Each number is 500 + 25 x the weight over its row's rms, rounded and kept within 0 to 999. Layers, rows and columns count from 0. Numbers have three digits each. The size before them is the row's rms in percent of the matrix's.

# o: layer 3 attention output (transposed), 640x448, rms 0.0433, rows 40-50,104-113,167-177,231-241,295-305,359-369,423-433,487-497,551-561,615-625, columns 112-223
# v: layer 3 attention value, 64x448, rms 0.0301, rows 40-50, columns 112-223
o167 097:491530486481523482478465487487519493491527461567543469496470509526540528541520527514478461478476484450466499496555544531479512471509497501477395470474533484501511481493501512462505537558504529520494522506482471491523476524528486465516491527520549495477483453481509519551474495522477507495521540501509472516523520531466519507476464564518
o231 099:541455504484463488455510506532535512477488514524506563529498513507529480488485507569484488500522480448497490529519495490535454544551460474490495486521545457464486495472511516504511496552516516493498519455480494481510494521491557473497496516492473494497558514518502445548508467532527514481522495489537484557499510434516512513492504553461
o295 108:456522487504516519496497530515497516483524491464502505462484485485509485509508533512527485508496434513461515490496501472503499470500572514480518506517507468507498532510498512490489534509542489540487545502475489535511552479440475446508573512514561508528530447511488516483448536504505465498517494532441498508551542487506537502474511509473
o359 123:516467469502498520476500509512519493511543466474525551489496502483523497487511507522507497445514543504443488486493487517503504479516529460470531513494516475485510515499489546469517531496507564524495532482510496511532511489483503467504498523481503483478478452486488502531486490516510504500530561501500453524550532484501552494519502589522
o423 080:516502537503499520467468493474499490506519500518528490503493454520524472477513486537511502507500491466500461479502515517501465521516460514483524492493539479511471494488510518513509488530539508460523477479495488524540488496521529499501460526517541468503490515485495493479477495481484488491528484485498488503494496502510520485515485518471
o487 094:453517513485483514510523522513487535506482474465532494527542511459499523487493463515519523501554466479506553520492519494492441494509509504486492522473496483523522469456482536523504481467499532516515540480438488525507508496512516509469489526501516493464544503473487489474488462514548542515508493502501485516490478529486480546471524491527
o551 095:465477522517540505508486506509469564513471522508517501506515514494495518514487486493527509491472498537498503532514502472434524521503500488504492485498505519478541508529500493536506499499545463509522475530513543455493517500522529541489523505490549515525512513489469522484544542506485494508517454493511512508506451487492499504473526532466
o615 121:531500522483446491499559468489481528479519463542487486490493501510524507502512509479464506513515500469476451499547495482470542511507529499487471522514497475483479511495485468488523498441434493496476540466524512512495485522478482498530515494531497456500504544472499536506468503526520506492516554506504475509509509504528522499476496514510
v40 096:506456517478499511515493512527525517472491520496511466551483484509497479509504501452530536482495534477512491498463512478487519462529473555516504480490486488484511504469506496492473472546513491537523537493457543487521492497500551457524503509514469478513504523477520501504537541475498498523497476530517520485475504499530498491543503539541
o40 087:522515467530526498467517480493481434504519543532504498495541482518507496491489475485521463545479490470469496499550472517469496469463459504464520516468472569494493516488501521491548513464480534495446473552504479540509519477472483514500487513478463535500486525495524493488459420488521546480501501465533516512493538470493523531473528491493
o104 084:512498505481486509540565487482470529498531494457495482533444492517498539451471527506490475487524532455487491489507511540488513538507545478515493502506512479496497445490502536512498520525515476459471490526490465524516529532443467466478508435462474533475474491524504506484525497514490488525448506540509493508515515477478492506466519522517
o168 097:499514503512489493456494524491505501528497500501489475476507493517468484528499515504569528544475500534449526501516505497488448490487478509499468485517516537518550520493494504495512486518531493522504493508522508520480481507488483487488549470471502510448549483500536501497493508419501529487489469510466461499482492474464552535519504481470
o232 089:479512493513524520555524522515519512435530466509521499481537493507476499481452467505510508490508518512520501484489537513483494545500549519462504523521498518517483468512517507511463503519515444490538518480520535516539509515507471474515472500498504465512545506482510509491456603480457492475497465500507509509511475524480492492534502470520
o296 101:510511485499516496488470523537494506496515524468496516523525475550481512495482482510438523503523500514525493463472501531518473512536520509529498508506527455510504488463506484503465486511486491508508502487489468529509509470505515518530468503487488554475481498497510460539536499523493499526493515496544472508506498462492521466506511479456
o360 111:504489498474470513467487494521507502561494444516507509493444491511548499482509500469540491482496502514530466500478523499486500506505482483482501541541537467489537516527489482488470481515439502511505496468501505483478478507522479516480471497511510501478514493514463490507496497465483545463445496488485443500503485514487496487497481490488
o424 083:519442486522473500524530498466471493455484472498514498438495550542482486521490526532512483530492522513484501538490511512454451493484484537530490507544513519501498478450475471502521478527513528501477521500547475548526468522506464518538553524471467525513501528500525514451489489417468506508529489521492465509521514468507520541483526491506
o488 095:470516482520490540499491469514495573451554464433451499465492495510513465503532499507457527460507521496547474487502513486531477510500460507498518491479514524540463499492497504511528506493552468543528522511504514534468485510501480479540504512502501477483478490531482513523471485509420485481486505488499499525503504518515507501475463490436
o552 084:497583533488514516514506522536480471490504547503493561480484486514447436485545503493460485498483480477476486516530503498533493502530504471451519520484485502489481493478489507480541497518509519551510525502509495528463530510483515540535503497480498520509474439501535509481471478511528498561502530509495573524487489502519462516478497483495
o616 112:501546498483510485525502459488511523478471442482457499517492505494479509507480514500530503504517499520507494511515457495491556473480495444481521491468512464488486534530494483496463470496421473512506519532516522503522476501515438501490434495510508518535505485488466509564549477495529548477481476496442471504503438508511502510496487482536
v41 102:476475516513506510512510498509535474541444438507515481539536479519451510511521522511495496525533485523516514462487514488480547517535511554480560536491506504451518524530496506474490519497463475509499497544478497512526516505522464499530489487500470485525484488509483491506458507505486523504500514490495503462513523528432512460487490501505
o41 103:567516520519467488513499480498450500539483511525530458484511511495531524512512462469534502537475529470504460545535533512487532473460504499519501500527473485528506473486514467501479510488479489479518535511520512526484511485458525510511481515520520500526485517503522519460538479533558500512532491484505521480526506466499497518527507488445
o105 086:521492508510511467483524485510437501512559498501504535537504484473499476519505482512480508497478518498505525528506505508442492506567510482506567506508507461477542488457515502515488509520492525482533501492510499489493514485482460511492478470419477515515469500533510508534534489502490477527503478467500536477519467510468490513457493538532
o169 094:506517445546432537507511527467542511515526487499522497528517568492533518483493516552512495510521542511493485496487487506505483530454506476533500507495477549498480496492478518501525518568508497519517520534505524481542498500486479528479522509544510519488485477528501493479505508466492445492469502480494468486513526487496485521510501509497
o233 089:540501522493449481496495522478524501509505496512562493507494471498512476473471519560471498487480508466490502500498485468471534502543497467495478501524475517520491503505503497502497506508498564542507499461521491458469520507476511500555534514470489494500496475542488501540464554525488534480481522525497443504505478528556444485472471510496
o297 111:485492487508528531504472445529447526468521470462531503507526502518488461534466497529468519505529467473497492501476518517508423497531539523528524531505480459458485506532490524458479513477519438538498476488511456523504518468512488480494546540506506529458497468479467470542451531495540502522500550462487532511523487492509465480505497510534
o361 101:488514479505484502487546497515550492496498442507495509545492505528507513498537510509548502457521508513514521500477511488500477491542493498496470488471495467480523489528476497473486489536523466561479489468506528518481519475513497446464508511559504498496522467481481521480478487503501543474456543458515462474514477497508522504482499542491
o425 072:490483497471461530554518506466531503521498541519518517531502553505485529496471499514532508527480501469482493503480480484459514490474488531522499517567529515536535493517503480517518497541476506475542482493474517501511495476490473499514532514491521500539480500474558505486488524457487487510546500533438472476531496482495489531514465523486
o489 095:513542486529435502498519502451506537490510522465506486478493480492514483492489490527487500491487431527486501504508515485501495513500486455484489497457492536517471487510499531472457494495541448533551486503507473525473496530498522560542521482520514495494508472490489534517473495540491466505476532467490513541509485539516443507492511492514
o553 085:489560491471475501535473500472462521475521509503513490487481501505529496515480491502480483495515496461508497507512517492519511486493493496494531500576495496479483496505515510509426492477504494502517464520481524514474476510483501506510544520485508497515481514524495516484531520526480503529520472531540557509482452479501490467505531460477
o617 095:512503488526484489503527537488477510495473453503492527482483512514455505473473534495470465478495514541455510479489487483521533501510496502490481489499502512511529541516483459491518438502540503517489522445485546503499493556474556485508519506523469491499502516518493481515418524531493487498454508497512472483510520490478456489534489503465
v42 095:524570486529468500505498491507521476498503472485491536531505517537500508527500522484472530502487480556492514461501480509499454504545526445501470466466504501523528489531478460501476465531489472512457454456471521489479499524491468482489487497469486515504525477485479501514491519439514498467499495488511501538498519517511497501500471528499
o42 096:492493547451506500500521510519489505481505449481478483471482548502505496491488494489511484532522532452513504531470499478527554465487468509488534493486522478490500516516495503487492490466481502461549510508550494497487498468522529530549520471506530469500548475515518557495495495514501488494506473521486507489514477497493507501551514510494
o106 093:511512498490477508479498509465507504495494567532516506462489494517528447495516527506500495487509543492480458512515532495513506436462474534489474498492535481488483524488477509486518488474505513468453511497479495524489477526494476534526519532510507545504515523478531469484516535447477460492483503476548497431501515490497527481500524502482
o170 101:481547420520489501530458524508514519531541522507500488465473518503546477485503489482452466474522499496510514496491484538482448506498488511501531546479530518498507508455506526483536502545529464520528516495488470495542517477480480481478533485575491523518473498503527477456505518557525495472456492467485500507570562531465514478456464503548
o234 096:517497482504528527501478506491492492513464510499497484452466469518501466493506484472511512468484550513472524501538497487476530504488459504528516451452512540508512487518511558483484449550496507514493508469485482500531511551515476460560527526478475505493480535513484449508530512451523536488490513472549485502512499538510476485495499527486
o298 108:535491544517467496560510513463521502488476525516502518504451510509499540488468520498487512517501431510518487476535524481492514462460501535502474517531525516483545489492544512514509537536478529496464511519510530517499474528519547538479505463484545475528507478517492477505480493523469436458490462473517476457491510510491508517449521493452
o362 114:532508507526516530482526536478486479543458565529520521521517482501514536516522494521503495493546484482492562469555481558488471489481515511454463508473500483464517507471479516490493494510501504523464496530468537521504475512471466478485510489527480474489512507495491452477514506530559484508528498472458485413494516486523454486473523530496
o426 085:512510467486530464529466525514519533482534502522487506497491504490496501478452494514500478487497489481527493501509511494528504500482473483478479477470510527488540487532491518502499481555480507432546487513458484467475554520510522478560443514524533490513517512518524461464509492511512533539458507454476512484485501524490489483493504532478
o490 094:530456495512456547544506565481463516436481514484531500513532463514460531470477468534498498497478487500483479473434458518510503510505522503500508502460464501498531509489522493507479467511497459552471479507517498476483509548478467494464508483536457494499494498517511530497505502469486498489477549449529532511498498539519476495504474485540
o554 093:510502546468529468546512521472505542483526506504528541500493488497527467473477476521511487504495456492524470500460494516478520517479471505535536499508501475469527465537511494448479476477511490482529507477547508483494481540480529504501492444452546516513466503505505511469521498480471529495471491519532581499494484501473512439469488522515
o618 112:489495515493526512509520527558503498526502478477510467452480525501473449533464501499539502470540506476503507524546454537472460500522471475464483483486512495479500529470451458522484482559540456526471472496520513500546505511475522485493491533491514475499528498492489477515489520519528508502437506521472453465506494527492476541502481517496
v43 095:516524518520512507479499471470518504464497484513488482485510499503532530480475506516508501471495507490534439498463515513474515520463486516513525544495501511460495520449510458489461550502458525476477519502518508509509477503489524536541520449536541501513481518471493502468486485501462522529500496487516494513496511514458454565495515540486
o43 077:498488500535500507477508522472528503551481500477499504462499524507488484481549516485487510521497520559506491491483439463465514506539505479484473488491551482532478515543508482496492466498509519490502484485490492510529480489505514511478533495535507527481507494484496497545491537531434504489454565528517477485471499486538468494507505470507
o107 089:468498485514538533473481538516489479494492537538493506530514506516485484519483502541537472466527487521514525514512491498552567461505497511547500469529467457549517509534526524462479482483502482484463440462507478490494453499498486522507543504478529466497504488502531497527533482464498503497507485451534512505471524470479485530538512512499
o171 088:522503509514509482471493539494475500525479481523515534514462498503496491497499497511498502483484494448509529473528485483480525472543510490484488484492471459484485511496489456502468516479469539564496479470461500522502463540489505465545519490492533481552532537462493548508505531499509539504501511502530476497528526492509520465517528509497
o235 095:515500492467555507541512502461498520504502537528498489477514497498504495540448445527478491522521502507534511517524464495469495497505503535524520493499503448487499471481524440493501476520500503444475524532489453480499497500463499497497507523445523513553554511530510472508518487484497471552523514529486506532497533450523512475505488497488
o299 108:498498489453507456478514503526525503460468542485519510495477478471520473508518493530509511453510532520520498497506502504485534456478521466492530473515516506485506522508460484453511511541506490485514483528515551525522508481450492481472479483470518525469475480492449465451506491522525474491503537518515488508503447521540517489502466546480
o363 111:534496469466507470500463548456482510438510479497522535505469478493484477491478475494532480466507525462457435494527509505488528455455510526496518482490504511484540518483552509478531491505474524488511499535478538511553468526529527492503507487475503478524496485484540525504544501495524457484495484500493514515496497523495538505506493510540
o427 089:484527507544538475470471524545511503487505535488448480535502449465512472480488500491482522506522395566497542451511506456514516528496506512494538505455453474527511503513504489493533513420462508477500436486509537468535480525522487514517505489516514522434489488468479510483512501488503544510503508474493538465489481545547488504548488501511
o491 099:500512526521536534453512488566524497517513511513489506473503508488500506482485513521533529514481511460538503505526487531485482534492502524463497473524499449486498461483531478488515488496476559442508487495478513520503504489456517448472499501503522533519545521477512507504482524493502536525538495561461532467504520507476519512507498509485
o555 089:504464518508494518485510501543512486515500448497486533505526497537468494509498558478507505518476519513510543509508519468472478446524527487490448508519502498538510488521512472489475506504523536498494515520512568512491508488476517464500481501527495491508526508558530506533515522480510518481445494468518454527461541486515567519502503519515
o619 104:489531461479474488517548515454492488487521463531515498522485492462504485496535490475502488480516459518485548482513491519512496520542513508523520551517497516499519502487497484520538508477502477452503542503509472494457496510527456490558542524510490445520502511502505515523508466501519457471490489482502514503528452471536533457515509491510
v44 096:521482516488505482537478473477474485521495460501508527480483495506491521545477559558517510528437527496481511506525463519517516493488506487545544475507468499537516495514495499479490477454448465491487489490529488493512482507541509507500482511504495585483496513522540504496501529531496488500500519511469488499537479525504502514496515499493
o44 090:472498445506471526491521546541519544484519554491475478474511492527471487467471485466530510500504462502542527478458510482470477488526533457490478513511536495503478504495508482526469493490525514509490468510484506517522494533530515496517513485526498472537506493491510507506459505513509467494387507517505482478493449513499466464491528516488
o108 083:496489504488508489509470540464497492473515530561514493516463528549527495442509506486543515490516530528501490510492489481490525540506499530457464522514509474513487508548458499491483478494523530533464500515462539501473493507490467479468515502503495503501505553537504498521487532539543521514424477525491483492520489474537435473548503496492
o172 097:523478533456526518481514509478498461467514529501509470539488499475509510481500497471498479512546487455526525491502517489499488543476466497505455530480496463494458482536529482482497510544503500510564501518478450481493522464493523490515518485520509499527513499497493494512507495529498520475491505487499484533476534489486486516505512542569
o236 092:498479488480526517468513480466510435467543518503534479519492545486489502470506495440505537530448541499470485512495463490489520488492520508508522470536523451495481450496483489513464519476510533522514495560439496491472505475495478524486543504517512488498539523513488504481490478480498472454469516506506505495539540484506506526525475529503
o300 098:539448456503496516501502483480514500515497528530518499493450520495518456486543495546509485518518499506548494524503473494518488492508490492511461493502480498532555523496499513489558469525530518540545552526530513481497489494495516469475466444405467508494481491493444493501554521507507472508480486511520504560518539504524521512508512526491
o364 113:544508469547540507482476519496520514502485499561504485516484498490516487474479531513504469540473507500480483495542497499526467506493476487482514506527504473533516473489487524502520520487477517493534556510511498489478511481458492518492528544456512519487471479538472513517526481444510488497460479511523486528493588495489519516515495533473
o428 078:524525520515504492525477475488508468495518540539505497511484503518539469486483503485487508524519506512508534506508494457508476517489493532502505486513501468478499438473499486504492491474545550496491502501513510508483450492514479502537475494501499492496478523492538485525506493506516525534490514537507497515507510514508466491532498487431
o492 095:538467466483560505448532470523525489508463487531467457478531475474497522480489506508505465464521496504523497485506471576509573462490541480489457484509464465521510505513535483503547510498497523488572493519498478527501505460500496537546514465491501484495492518483528491523489460475490487537490527496507530466483517524505496489514500509514
o556 092:535497526459506481488484513542533544535474549507480500452495504511573496496492512505502474501479477499450492531471473520493504509496500477508492476449501499508483500506511458508477516519464501494466521507492510493505499503482487526509481414522506492496493470447530483500512470497493492496410502473508493441547492493483502497511462488535
o620 100:519571491448482510508537501509527527507511522504513579488515479437531499474468516474485527517479500491510481529506512495499493484485496488487497486477522520489479452501546508524491523501515527485490465488506479491503539465515478490541610535491528465540499459509484499535505528470461524533474546501480498515479550515507489557518508513466
v45 102:471507500476476511521504475522529514470455507497494492477477497510545543504543507480475465502512477465453465521536442508440477493487521504487488501467495508513519528501488525513489490481503496466450506558472443501494497517491521473499547517505528490488482528519480478504460487503468502527501456459488527518481466507499489540465503471505
o45 092:580535515539491479447524495472476507477516494516478538487491496486501494441493502537518523459524506519485479484481506502500490499528495520481459508534465516484474466481495476468469505502462506538511440472536512506500491423487526514492465499561505499504490497495527522449524517510469524479534526491515493472500528552465504491492509527509
o109 090:513538502491492485570515492506510523489497526505495527478483439506449479498528504508496483512452488505494485516488502473523490437524479509478505470465497514510517512481450480521485512474527506521498515480512464480533506507458524586489478506503482546515464509491535471492557487506495491520538493468491502480504483518457549496491577484522
o173 099:455451508506485516497496551491478537510516521497548480517532539514509470485522546462514507532505504494493511483522507514512515497452459494473473511491473508508468469486511497474524489506458506506510490544458501525500491545512481526506533477546492522552498493486487487547497478496484459515487555533492493514471525509481526531520488536515
o237 101:502503536482522532546506512511521528506482519484477487503518518525535526559523497537497521506553494473521503509512513513512497538501486524490498485560497500473521534501479517523479507485516510527524486468494492515489485498521515479477471529535447507504497448504494529511473562508503472513486508503454460522479485506468529459515488457486
o301 112:499442499494537475507492492523493503524506480493526499486498509495488487493484511436528496483485549475463499506452512528498580493502476512520500479494513532498484487474516525506513553489532521506498513474493454502479478495489463482518552526482523455507494507478504517513542500438550488501482513473496517551513491521504475530467499481515
o365 120:441470463467478473536468479540506497530517533448486496506472479537539458481509501427503475488514551455476475523507505519501507502492486506564530512511524499472527485497521476482510522510509479510498493521464484483498519534520504437496521498548477478485530529500484487567520473480527480502472483491464482515552513511505539484532499507467
o429 080:482502497458528515483520523446487549448485552468470472489483518477496494527516500497504490510524450492513451502513510555496521476508498476455456498513493520514479526531477520508500474488495462527516511493488464502561534443506475509452518495484495509492520458501494492505507527531502486473485511449512461455504488466494484473492531490545
o493 103:494504537482513505458458504527543506456524465513491529493508489516526506492448490520477509516502546493539510491521546486506500494509508519522538553483502504496448522497532502486502510463556494481476545495505488508465503553551482538521484492515492478521488481483458507493521522500567493496483494454477495468518545496469496536504501484500
o557 102:526519498522478518476489506489460476532494491531568506532528519481493517518519478542511540517501523512508512532459509471490527482507501535464518537507524468502500452523519479471509522527505516514470509541488506542502493472546502531498534498482498492525478446500522531486466514520510518488566517481562459507471506432479516475517501539468
o621 123:502498492509498486526435526503482497540470517417522493535543487501510454519512516411501474492500487542471519476478492538515488500531440494558504500486487509480464467469501522507505511512505509484489518504480520525498521479514557491459501463517485544522519561483530491494498494501519503520492510520512497483498509499489474470508485471464
v46 098:525510528504539469489523457540502478524483495510499476510539486516463511507469514566531521493477485479510480507522514482483533469498514501484500477527505506532562487493507490540509478483543485508533477477474499508472507525455519483515499565487467481521475505502452521455467535492490497492499524465510473517484497528522491555501507504501
o46 098:539506488503516505475474487505514523505468486516497512493486496514501522494502490491490496473498496480514461501503540582476481514468469511497526486511447533479493523506553498493479509468453506492506450512518484490488509465527525498521487474505466481517546495493532512525509498465515513533526477502485525511483480527462499480460534509495
o110 095:517472510477500505512481488499501489493477440513509484498476455505508479492476492499481495542515532496483471503493487517510488545510503496487475510534486513503495513486523489503507542493519478483496512493537515495490500520466487468468471474471498481523503515519508527524497530487554515479507473488526470508521487503478508494501496536494
o174 108:481462461469516463524495541488475500469471512477486502502523525484455545485477527528503485538509520538507542498526492515481457499514466521533493508507501505512530482480546510532542505492541549506474568503507532480455508510543470527503487541552508515508504521539489481447501470497490491535522518519482495505484482493504495495480518518498
o238 102:514487514511480502470477480481531523466467492501477513554463455474485470524476529474465497506506488522486462481492538481498468502544527505485484514528524517543504490480481495481474530526547480523508472468499502520477528508472533480468500532473478518495525505490489478482464476497510482509503496518511521517527506501504471498456505499502
o302 106:485508535526476522520533496484496494463524538507478483469487478523503495507493499534509495527488498528488514506504493482524509518500494542477515489533445467452526478474430497444537506499523467514491526506455487530491516520525515509509525453513496475447530493519484498535478469483524506450516519470494477503475513487529489478495499455510
o366 114:461505492488508476491489535514487474503529474443494510542483540513497508529521524501486500532486460505506538516494497457550496476503504515514470499516493477522501467499464522508539517512547489474494500480478527480473492512518469500482491473495502493502540515507533497488471511471499541459474517485527453466499480512488478476494505497457
o430 087:484492513508484493527501501487523477494509506497510467516479491520475512512509477503493452491502492504498473425494507540472499523529514525468496499534480499523491522488465539511442521451511512545479501480561495547528477464482491515444463492501476540551537496483503510476581546533510528499507490537504521480502472515509498495482514530495
o494 103:509517493513458484471486487492460492486501501471561491509499511505518463513523478513459503487481492520446516517465551457532449451509497529481559504526545491483483503494506511523497487535521455517489494514480471528480526469511527539507513505507519487503468505503521482511453476533483462478411517512488515498474464477497489510553526480498
o558 098:529502550529516509498535485477485529495485543486519525487535516497511493474497480490502510531520523523482487496494476496485537485517438495526454496494487507520471490466525468470524552526507485482471531538497494498535489522504475487503472519529499539512484500502509505507525479552469491487535512531523473478509500518490514510523530473523
o622 113:486493531507496492497477525479515508504483483516460524496503488509464506498446480553475468486497503546531528489513544455510496522548477516539507468478522509480448514483470544475507514516544494528482466475448553499515498487468502452461541481454484515453503483495532513475493544489486502480508521481483486502506506457475505482459516519522
v47 103:501474480522514453497499524518489481547503463502512477500519547503463520550515537477496476491522540502565512475471491493483505471483542506494514488503554450478479491552504527540528482503529486523460478519487492520507541504471587540503523509470499478491485477517505495493524517489467505477507505456483457498469446470518479526490521505476
o47 090:520497527496482536510475517520475479453510481438486487501532491500504472510463513515508511494475492474488482511546527510479526530519474488491512479461451493497491463515534502490472495502538490458534553520511509495515475428511463505505486485498536505519520531501500530479516502476465468500502494554463512463516492512442520509493511538473
o111 091:483503527495497495491502498554475506476463497465511446484466481522489505509502468529472518502498490517469509468457513526498521527428544473481516507491465528466506486532462509492477500489495487525575499493532512487520465481495519513519553497528505494460535505502504498495495522482554472505494518490520481476498530506507521501479475490481
o175 101:522528483547453514501512502518507540503489479469462493501499485522447465487477453484519481526470506514507470485537468499509525515491492532505490521567478535490530488515480496553531494464536456518540460484506499474477493506545512486493478456459437501504495530518500507461535539506471461511494511535497513535510528538536541525485472473511
o239 093:530495481487496482475518464499511487513479477506462515539518505516477464482490477505483493534529478501504485491477506530507520540462481515456484479512477521481503472514502530521491475426493434526484503497452509497472509509457507502461513469519527519483564479469519503494506454538486519490464513503497501514512514494451537479541492529491
o303 105:482543475430498482511504493504522505564485520539484492484470484540516484471529492452552495542535502516502530494471481507504506512495496546496521540533490486548485495496472539500490496503491528468443438519557491517495477523535496482489494492481521500491507500479472465498494522508508523460456504467516479542503512446475484453455501489528
o367 124:501548476510509497508484506508517526493470481520472481517459452487464449460500491469492486572518422496518526505515511510474514505455505480511521528541471526482509462490494555516539463435507512466485450484528500495466505511520518489517503541489503514512505515510506513452522489476493521506498495440498493539472557498534532508469503449530
o431 085:494470542490505524506496503513488532535530466462520522477506514487551517515465511493528513466451481548501496473496520487529511489490503499505537500460476482479458524478538513506440498492513516520514534530503498479545511450530488513491472535489496502486530514551488507504519471495481521457428466534481501484464487565465496545508454538494
o495 093:478495472529497414528484503474510414519495502492524490466513549500508477458496526444482521479521501486529499523503507502509477474513473528549492522477524509513521480488492501522483482514489472487516477469565521521497502503539544473494474497514511518485451534498480478517517492496505473483457465487439502502519461456461495467494479504500
o559 097:485512454533467502512458477467482449475505506532497504501489493492485524522530551525540474515469547492445466503539475511493483521507511526503498476505509485473528493515522483471505545527522502463495478517481495468516475505461503509485467449505491489487485533521502474515500536461487459499491475538483508536550507542459533536516507520463
o623 117:538514459504485495483518507501522503501438482516500490514439449523452508479529493458464488497534480508507489534502526552476500495488488538490481492549497519508527519482492527524514506451506473554502499497489504480534480543506472488490480527492477474526506500514503504477485494536546508522481513495503494516502541507520511486520526470522
v48 095:542511474500511527528478515483516509483486462526497464484452546495517507512510512517524548478502498535578507463489496498501518479467530502478490507516532493540519519482444494494528467479465464481493511492495505472513494481511497481493493513520440474512503520515545524511488487448511459480504524497495507531537500500487506523530525476502
o48 099:494514489524469495501498451479493520490511473483487523560501493517519501510480469498461449485513488507497510539498513491514460514514518496513497502535478444464496477502488457498495497517501507555501502504502514499493505508526515539457535471519504496527542497524471521476519521492509503527512491490481463547508460524510454492507502511506
o112 083:492497525502504499492503493515507548493509520548472524454511481497487485465522519491502523534498523495489528470576515512510466421483492535535516484451500525470505494461507505494520481476486527490471496487492499514480488497484508536509502480519483501513493507493522502501530489450544501527530525469517508475472496493490512465517497528473
o176 104:533476516513488499499488504519456504538513465486539489545497471508495507520477501471505530511490504535483512485507523519497488464505516485459515480547518525487516494523484478533539477483466505483504503433535516513512511461523501471464474523505493488453491550477544528501477531502467568502484508510509499493512469551478420512493503494481
o240 095:504528509476510480484483550497483488499514490521509504467510449465546522486522502513547493527452520498497522532524518509467513517455513494510492468525556546499495519512485514541487514454516505502509516462517520493521531513546464476498497516529506493494499526490531545516496503449467499474503491479511478455496486539506462519526479508527
o304 106:449505518524510541484513500499512515515497485512519502531488493507500499506494527492448551491500502505511516506505536470516504522514473551471528499459499498465526527537540524419502502482500465511515504480555496493517510428468514511509517542510496528507498479485454488543494538544498510499459459519499531502501535489482511485497489536507
o368 114:490475498548529518484481491472532495560501481486495524471516458535472468464494570473492524503496522507519480457485507483503541503467507529473513513497472484500482516513502502486477469535516473437483473475526500471502482505517484503476498505432501510461475522518472475530495516465402540465464452508486507492524533524482469513527493509524
o432 099:504464508511510482439464508520505504480539548522486482496535457475495481482502502524519485467481520485495510520527512552515492479524488549500494470506455492496509478499460537505540526457506547457510473482471465492468536516526511566505538500517546506534489498513481496500510501503503508534516533506454501511496505522531478448515526526488
o496 094:504493490503533524507457519462490442542439531537496502498500525479509478468497546502490464506488508455507499509472470509504563499499480509533512502502492506510524518572497497489532508519522523518486513417524515498512488490503495497450467504446477475498450483471473496482511530537470487488442482508520482466514532454487466474513456486487
o560 088:473506488538583489498511493479497504498458466452520520518479482495499486493483465523487521496522482502501511509524525535485536508509475489508502538544492489462502490505509532518491494491538481487514504492493495520533502475529558500520540540491497508480497545475501494505493539502443489522519505507524542505511495499435514474486517498459
o624 104:506455489476470501492476550501500454481486478500491505525515507494492493520484509483479476521511515500507430515472517488510490474503505509488503520490530535511478529484494481544517521522524511475483501514506491468506478462489484555512471527479504525511493465513539496498507507468513522456494427556490487485489491547506497483507512493485
v49 105:534503507507485559475486472463517543476532495517502523492516479500488484500459528501537477466480508527466516504519484491492485519459554521506533481493504493500489482525460483499487485487482473460522499494503479488468513499471500436510495504491501449522468484496539528466558497522531490515500501518490492516517527494530520517476513560464
o49 103:460526514492511486497532493461506470552485560507482483453503576467511507509527484476523520542502535494504462535509502525517522450466503475493502462522492520475529505509543522475476510480497487505484532530504490501512510493507535491530520521538530529472466503489515539529534477508530521501483533470519524468505520510528495503497529460466
o113 091:478498494481509527460516487532455459527493467504477521551523527515497487506500495535530466515508476465509501473502508489518518502525525477505510537508488463434510507496505475505510505517522483530510502503467499530515482506507495479538512479473486487461492484505524546499464503492502492479519473495484509509523522516470528534518478486528
o177 111:495511515498507540512473514475492467490518504511519501474479497500505516523490532541518512518509423517443457483490498542477464445482498479519501458537510478518466526486473438498487487512514491496514476486498527513529479485488465499530484482514524490481519464488516504461509530452534512513523520447484484469515475530549477494527520487531
o241 105:499506523476480543526514494516470487471457446496535529530481429487470545468485520548487511528529460519481489465499525477509490496557471463479513505501502533510477492512491443521475497497477562491503459493545518525485458509479477502499513489482499499500509537496463520481505549541514509501525445488498474476482465537519472485459473488527
o305 114:534472493506490510479467488520463465532528488521549496507549507481491535495501513462538499522480521514498542501501525524483511523518493463560513501484487477516522479447523515502505508524501473489473534480486468479489516510503471501499490500466468505505483484495482496500525457542517512489464488471477524513464491474483475497499514530536
o369 116:493484480519491519484526499533487471509451494513513502487491511500493501517510510510510517510499480515484512506481546510461540496541440500522452502542515483558528487477469471509498489486479498503455545487518477500536453514533462490462489505493498491520545472470489517473533525499524496490486488502481510510502477459488443461478505519496
o433 084:515505499506530482530511489493497467473501482493504533507519539516519499490501496482498481495480505483517487503496475487459524469531491433534516503482535481483507514494512473523483507443514492555482464489502504478506469440479471479549501482479535425509517520505502471433494502515497486492471520527438485501489471524482539518506456461489
o497 090:500472524506456544484478488487496546501528492483521488520532529511519516480492487461496498479545465493471498532524513511521481533514472520529487533414457507502506483541483490485512491538497516496456580499457506503477496525471464530504496485496497539469477522516491491534473476499478559472488531480502500502477507522507428533483504517476
o561 092:499554505509492510503514561492535516509489523523494497506492518481550513487486503475478527525517469502475490503458511525496519512515508491454517528465486528466500504513537524482486521512503497517511531507478512515538521488494500478502497486504526522500518495503486485517490498497452524499474503497536508500474475468466486508505460498507
o625 109:476489482492519466480488513490524504486478437495518487533500493507473534509534503517456493490512480486490528543466472482482552495492490498465465503501472463541501470505479436536496486526504504520501505526473490535489471535508490528496492471507461482531505456508482485521527507540529499502475512476511506534510491481512470503505479464516
v50 103:542523515499451520458494456487499500474534531510474526484497507504498505459527516490477511512516494518517509459552492535505503480507523509522501506509478497471472516452542518476493508478558494507506546516477519515503508514482534536488496504492515515452462537518520502489510486493474521487506522488506508522473496460526520497486512482501
o50 099:522534462496497506506562509505487526521478524479511499491506521489509472498511517504509497557529515532477484552446529492530503497475513494477514465533560507554433500527471507509527527508511515509490485519555485491538523521556493483524495491485505495482523529476476520513508469474495484505474532499509497469519490483495482457531532500453